Weights of a small GPT-style language model, trained from scratch on English Wikipedia: 12 layers, a variant of SOAP for these matrices.
Each number is 128 + 24 x the weight over its row's rms, rounded and kept within 0 to 255. Layers, rows and columns count from 0. The size above them is the row's rms in percent of the matrix's.

# layer 2 attention key, 256x256, rms 0.119, rows 227-251, columns 128-191
size [106  97  79  72  73  71  64 104  64 103  99  74  66  91 111 108  73  82  98  76  64  85 106 116 113]
[[107 137 131 132 154  96 168 165  88 149  90  92 146  99 130 121 103 167 137  99 139 103 112 146 121 117  85 129 121 143  87 163 111 153 106 116 122 155 127  73 156 131 117 148 135 124 132  95 152 109 104 186 140 145  73 168 149 129 155 171 157 156 147 131]
 [133 100 122  80 142 115 138 100 151 123 120 126 120 124 142 148 156 108 150 139 168 136 113 124 132 125 186 119 144 116 124  61 143  96 150 140 153  91 150 109  96 134 126 125 131 149 110 145  97 109 163  91 140 138 143 128 108 134  96  88 122 113 117 138]
 [106 136 112  99 121  95 107 118 133 134 108 111 146 158 130 103 143 170 169 117 135 136  86 141 146 132 143 125 133 124 141  90 106 135  76 150 143  95  81 123 125 146 120 141  85 164 187 128 108 157 168  99 137  92 112 134 132 100  87 133 138  90 141 139]
 [130 129 171 107 121  89 101 161 168 105  94 117 117 135 163 106 142 143 162 146 110 106 156 129 160 134 163  88 105  83 115 115 149 129  89 122 128 116  86 132 150 125 120 135 113 148 168  83 122 126 176 105 158 102 124 132 130 104 131 166  97 121 169 131]
 [117 190 125 133 143 132 120 148  86 140 105 117 136 131 126 124 101 147 115 118  94 133 146 111 106 172 107 104 140 121 128 119 123 161 120 127  85 154  92 105 161 105 155 129 102  98 124 152 159 134 102 167 134 159  89 153 143 162 149 139 115 136 149 138]
 [123 154 139 139 101  96  96 128 150 150  99 155 119  93 151 117 131 105 125 120 138 153 148 137 149 116 127  76 100  98 122 130 160 176  93 180 165 125 123 146 159 104 137 150 142 156 197 138 128 147 125 118 159 124 142 116 112 151 111 121  95 118 171  94]
 [121 126 106 120 114 168 136 157 132 162 138 127 142 117 102 163 121 149 102 154 112 134 136 122 126 151 134 115 117  87 111 133 144 141 153 125  84 144 125  83 105 130 138 124 117 105 148 107 180 111  89 180 106 139  99 173 109 134 124 145 151 125 120 127]
 [102  88 130 136 131  97 132 124 122 135 153  86 128 153 120 140 113 106 142 153 124 112 114 131  94 120 137 193  83 154 113 159 135 148 131 126 137 189 144 182 140 144 150 135 140 102 126 129 128 113 155 115 129 110 128  97  99 128 161 121  85 132 183 131]
 [102 160 147 123 119  78  71 133 128 130 106 132  92 143 153  76 123  90 152 121 115 134 139 131 120 142 137 137 127 128 141 113  99 156 124 149 142 102 153 127 150 137 123 160 119 173 197 174 142 177 152  97 160 128 140 101 131 117 132 116 103 135 131  96]
 [104  99 113 127 119 108 101 104 181  89 178 142 149  97 135 111 123 118 131  59  96 145 133 142 152 132 105 152 137 103 147  99 170 111 150 137 113 134 122 161 113 134 142 106 168 118 146 140 135 153 147 110 118 156 169 141 136 122 104  90 127 180  97 124]
 [151 139 182 164 150 135 113 113 181 132 143 115 128 110 110 147  93  92 143 134 125  80 140 117  94 125 156 125 126  68 137 152 150 117 127 112 118 157 132 146 124 163 118 133 120 143 163  71 148  78 149 164  95 117 143 140 107 124 105 144 166 123 148 121]
 [112 134  82 136 133  87 106 153  94 109 109 166 140 156 129  93 148 144 126 152 147 137 122  98 104 128 108 149 145 157  99 132  98 190 131 139 165  91 160 110 140 111 136 136 154 159 123 158 131 155 101 147 107 115 130 132 150 122 162 143 109 109 131 139]
 [109 157 134 136 114 122  93 120 137 121 133 171 139 136 156 109 148 116 109 107 118 120 140 101  89 117 142 173 134 136 135 117 106 127 118 136 161  98 125 107 141 131 130  98  86 168 116 107 112 110 133 177 112 123 154 116 114 118  70 124 152 122 112 143]
 [ 92  98  93 167 139 113 146 139 128 155 105  99 127  81 121 127 144  69  94 142 122 145 102  91 108 122 109 135 147 136  88 130 141 125 103 131  78 127 124 147 130 118 141 128 144  85  84 132 151 112 114 119 120 116  89 133 118 138 156 150 114 136 137 125]
 [151 153 124  97 152  76 139 136 116 120 103 129 151 123 103 141 101 147  77 124 124 142 111  97 120 153 143 131 160 117 147 125  97  77  70  87 183  86 122 145 112 124 149  96 124 143 142 105 165  86 122 147 145 146 117 176  91  85 112 128 150  83 139 129]
 [157 113  91 117 162 110 124 173 101 141  79  92 108 120 117 122 145 137 139 165 149 103 114 130 113 146 141 152 145 146 120 150 118  90  95 115 150 124 135 122 141 142 173 103 102 118  98 134 160 145 131 155 143 161  88 146 114 118 146 132  96 114 126 135]
 [173 140 147 137 146 137  95  93 133 142 107 159 123 144 133 149 124 114 140 129 123 140 156 137 122 105 152 132 128 112 121 107 134 100 117 107 122 123 138 145  98 146 138 165 173 154 170 127 126 102 142 165 150 132 134 126 136  98 111 122 112 105 114 127]
 [153 112 126 121 115 121 124 114 107 152 109 103 109 122  99 145 125  96 119 146 135 140 106 104 114 133 122 142 123 143 102 150 100 124 134  88 150 114 171 142 142 133 141 131 119 128 108 121 150 132  89 154 129 148  86 157 140 143 136 118  87 101 130 141]
 [131 142  99 150 114 110 151 106 115 120 103 154 118 121 131 133 111 141  98 113 137 160 136 155 150 112  68 111 136 152 102 107 114 117 171 137  91 113  98 127  90  94  93 120 146 136  87 138 124 178 126 104 140 141 130 139  96 146 157 114 170 126 128 146]
 [127 122 147 112 100  98  99 125 125 147 107 117 134 140  66 113 155 104 143 117 124 123 108 111 122 144 146 129 161 107 146 124 130  88 127  88 164  90 146 105 155 144 171 163 167 145 120 175 132 119 125 147 111 148 124 145 151 120 114 111 133  81 119 157]
 [122 141 133 139  99 131 115 135 137 109 106 177 139 137 136 148 128 115  53 112 139 169 147 127 127 104 126 139 134 140 103 119 134 142 119 118 120 127 122 132 134 100 139 113 178 124  57 122 127 135 105 124 121 132  88 145  76 157  88 135 148  82 107 135]
 [102 119 116 144 128 140 160 150 117 159 173 164 117 105 105 127 161 138 162 106 131 128 133 148  89 108 126 173 144 126 169 127  86 135 109  73 114 120  81 125 125 147 158 124 122 156 124 146 126 139 118 118 125 128 105 138 125 118 143 140 155  92  95 104]
 [ 93 138 141 124 109 101 111 117 145 108 106 104 139 147 152 123 143 107  87 140 139  99 174 142 146 133 158 110  74  95 118 137 185 134 141 185 132 109 112  88 122  84 129 102 124 110 115 113 123 115 148 102 127 121 121 128  88 178 117 133 140 142 125 161]
 [144 142 123 141 148  99 141 130 134 115 105 174 153 138 149 121  67 118 122 149 117 158 172 141 127 141 142 142 133 122  72  95 196 129 124 145 143 132 136 124 122 114 136 131 188 106 129 156 142  97 123 139 160 102 135 125 149  93 101 112  79 136 112 115]
 [164 138 126 114 145 150 141 144 141 172 134 144 146 124 103 136  86 141 186  92  96 140 132 142 126 121 132 116 107 116 149 134 130  73 105 109 124 162 119 179 136 158 158  89 111 122 193 117 119 110 128 149 167 134 106 136 134 110  94 131 131  87 118 138]]
# layer 2 attention query, 256x256, rms 0.124, rows 228-251, columns 128-191
size [ 89  75  78  69  85  75  93  84 103 101  79  98  92  94  93  86  87  93  80 102  94 106 108 109]
[[171 153  94 123 158 149 134 148 108 155 169 127 143 125 102  99  83 109 119 145 138 126 125 103 119 148  77 154 131 136 103 154 141 142 124 146 101 109 159 128  98 127 156 147 144 142  96 146 106  82 137 157 148 181 136 140 120 112 117 104 147  98 139 105]
 [126 156 186 117 125 153 171 111 134 118 133 123  90 141 103 161 119 138 173 139 169 104 110 134 134 120 130 135  99 163 134 148 129 101 108 115 132 158 161 116 147 175  94 110 154 118 172  70 167 142 110 159 134 120 140  96 106 102 173 158 148 139 176 101]
 [146  99 113 123 103  89 124 101 115 124 137 147 109 135 114 148 104 141 140 137 166  77 157 131 116 133  97 127 132 148 138 175 116 120 120 119 112 148 158 141 151 170 114 130 133 119 141  94 170 127 112 131 100  94 150  99 145  67 187 154 132 119 150  94]
 [ 87 111 153 163 120 118 106 106 145 159  99 120  82 131 143 150 158 126 142 132 115 179 112 167 107 148 169  98  80 147 146  75 115 166  80  92 143 131 128 125 214  91 118  98 107 116 110 103 100 135 150  96 111 144 110 141 129 171 142 161 112 141 134 115]
 [157 118 136 134 117 145 142 110  96 129 138 139 171 151 145 141  95 134 150 135 131  40 124  92 106 122 102 127 153 151 108 102 139 117 110 132 118 143 166 109 100 190 139 139 142 114 126 133 188  83 117 112 112 117 131 114 121 107 179 130 171  88 157 138]
 [158 104 130 113 109 120 108  95 124 139 134 123  70 134 125 155 127 125 132 170 132 124  92 137 130 123 135 101 122 123 142 123 115 147 142  91  91 129 139  94 162  84 112 118 101 109 125  95 118 121 127  78 108 122 124 132 117 171 140 151 126 152  93 133]
 [ 66  95 133 116 124 101 121 174 151 107 110 162 128 114 124 115 144 136  99 141  84 142 135 132 122  82 127 151 140 105 119 203 160 127 122 118 156 131  83 144 129 154 124 129 114 146 137  95 115 143 166 167 144 121 162 101 135 111  86 136 116 121 120  91]
 [155 142 149 164 103 131 134  99  78 155 103 132 210 104 110 112 119 123 154 124 150 113 149  84 121 121 120 154 139 138 117 138 124 129 133 153 151 125 128 133 112 178 111 150  99 147 134 149 146 131  94 131 109 118 116 111 120  57 124 128 106 105 157 121]
 [ 99 134 112 191 163 144 153 112 111 145 132 135  99 155 124 118 110 108 101 138 183 115 161 130 108  92 123 109 145 161 135 119  79 149 165 111  94  74 170 137 125 161 159 115 143 136 158 136 179 146  66 145 132 126 125 168 129 118  96 104 135 114 154 146]
 [132 111 122 128 114 102 107 150 133 129 140 136 120 121 146 179 102 154  65 163 122 122 127 122 124  98 132 111 131 139 146 101 107 106 149 114  57 141  93 128 115 138 158 109 135 125 121 103 154 104 126 165  96  76 147 121 140 106 168 118 151 162 140  97]
 [ 91 128 166 175 134 127 140 116 130 134 135 108 169 132 142 137 133 127 189 127 127  99  85 133 156 154 116 132 145 143 140 147 171 129 108 158 161 144 117 147 135 134 119 165 127 166  91 155 112  82 161 121 135 142  73 130 105 109 177  91 102 114 141 135]
 [162 150 102 192 161 149 132 111 138 152 113 151 160 100 134 133 123 138 166 123 181 101 116 103 125 153 144 129 124 153 131 126 102 111 120 156 137 162 146 121 109 172  99 157 138 146 124 136 180 112  96 127  98 113 119 110 116 103 134 127 102 129 143 140]
 [172 135 101 126  99 149 137 150 157 120 125 163 111 109  84 134 149 156 102 144 136 139  96 147 145 100 121  84 153 146 127 153 110 150 161 128 127 158 143 125 158 121 103 150  80 108  86  89 128 150  96 101  99 160 139  95 171 150 112 139 126 102  75 146]
 [183 109 165 120 126 160 118 125 151 133 162 111 109  83 121 131 136  45 119  98 160 138 107 101 157 111  89  97 146 104 134 153 150 105 115 153 114 115 115 128 123 188 137 101 106 143  90 148 130 121 133 140 112 155  91 102 133 101 155 142 149 177 125  81]
 [153 163 151  83 119 131 107 165 143 161 156 102 115  92 134 147 123 137 147 131 117 136  98 172 120 168  95  93 140 144  95 184 137 114 118 128 175 147 135 117 120 123 168 120  65 130 133 143 108 117 165 119 130 190 110 119 156 108 120 135 109 140 126 118]
 [125 137 168 139 142 129 148 131 112 169 111 138 176 142 128 105 104 134 162 107 141 123 141  71 165 154  86 152 121 141 136 141 157  92 130 159 147 150 142 110 133 177 139 148 147 155 169 145 129 111 109 143 134  96 157 140 101  85 117  87 150 128 163  83]
 [119 148 156 174 125 131 118 128 117 168 121 132 149 170 144 121 124 108 163 107 136  94 116  78 133 125 124 117 114 176 146 192 164 130 108 158 121 117 153 138 182 149 122 148 111 126 137 137 140 154 108 146  67 125 151 164 147  88 141 140 130  93 131 143]
 [137 112  99 128 130 163 166  88 139 104  89 114 141 106 127 154 137 143 118 123 149 167 130 105 129 119 171 151 144 154 115  97  91 151 117 122 109 143 122 125 146 133 107 105 126 118  95 129 129 114 123 133 124 137  82  97  53 209 141 118 136  95 126 189]
 [121 115 143 182 121 124 120 135 122 128 136 111 127 146 120 133 135  97 168  98 117  83 132  93 139 147  97 144 138 160 139 165 180 101 120 159 121 136 131 141 114 159 150 164 140 141 138 133 114 128 139  99  96 108 126 158 138  94 155 103 125 149 144 131]
 [155 130 116 167 161 148 143 111 146  91 134 127  91 119 120 146 112 130 128 106 188 128 145 115 107 112 121 140 177 188 153 100 129 129 164 164 132 103 139 105 111 139 122 155 192 155 123 130 141 152 111 122 124  82 157 130 129  99 124  87 119 119 173 140]
 [ 81 106 158 151 141 112 122 129 135 124  83 108  90 143 181 132 133 100 145  85 136  97 112  85 137 113 103 137 139 152 110 142 133 140 115 138 107  96 179 132 126 155 124 156 148 150 114 118 117 128 143  66 135  74 128 204 139  95  99  96 177 134 139  99]
 [179 113 109 123 160 143 137 119 105 117 139 138 144 124 114 151  96 140 122 134 132 146 120 160 139 132 115  97 147 140 114 105 128 123 124 168 174 148 144 103 118 150 116 156 169 113 109 123 144 112 120 130 133  78 171  80 121 120 154 115 142 111 157 124]
 [140 118  85 122 110 113 152 117 121  87 156 137 121 102 110 117 161 134 138 150 176 190 143 159 127 164 166  96 112 164 151 122 138 129 143 147 146 130 131 123 115 118 113 127 161 116 121 120 136 112 162 111 126 134 178 136 135 165 140  75  96 119  83 155]
 [134 126 135  90  88 108 101 165 162 140 132 102 117 163 127 126 135  99 131  91 123 111 157 101 162 145 116 100 156 105 141 144 112 155 123 107 124 142 144 113 111 138 150  74  92 125 120 139 150 155  93 142 120 114 109 165 145 136  95 142 118 165 130 108]]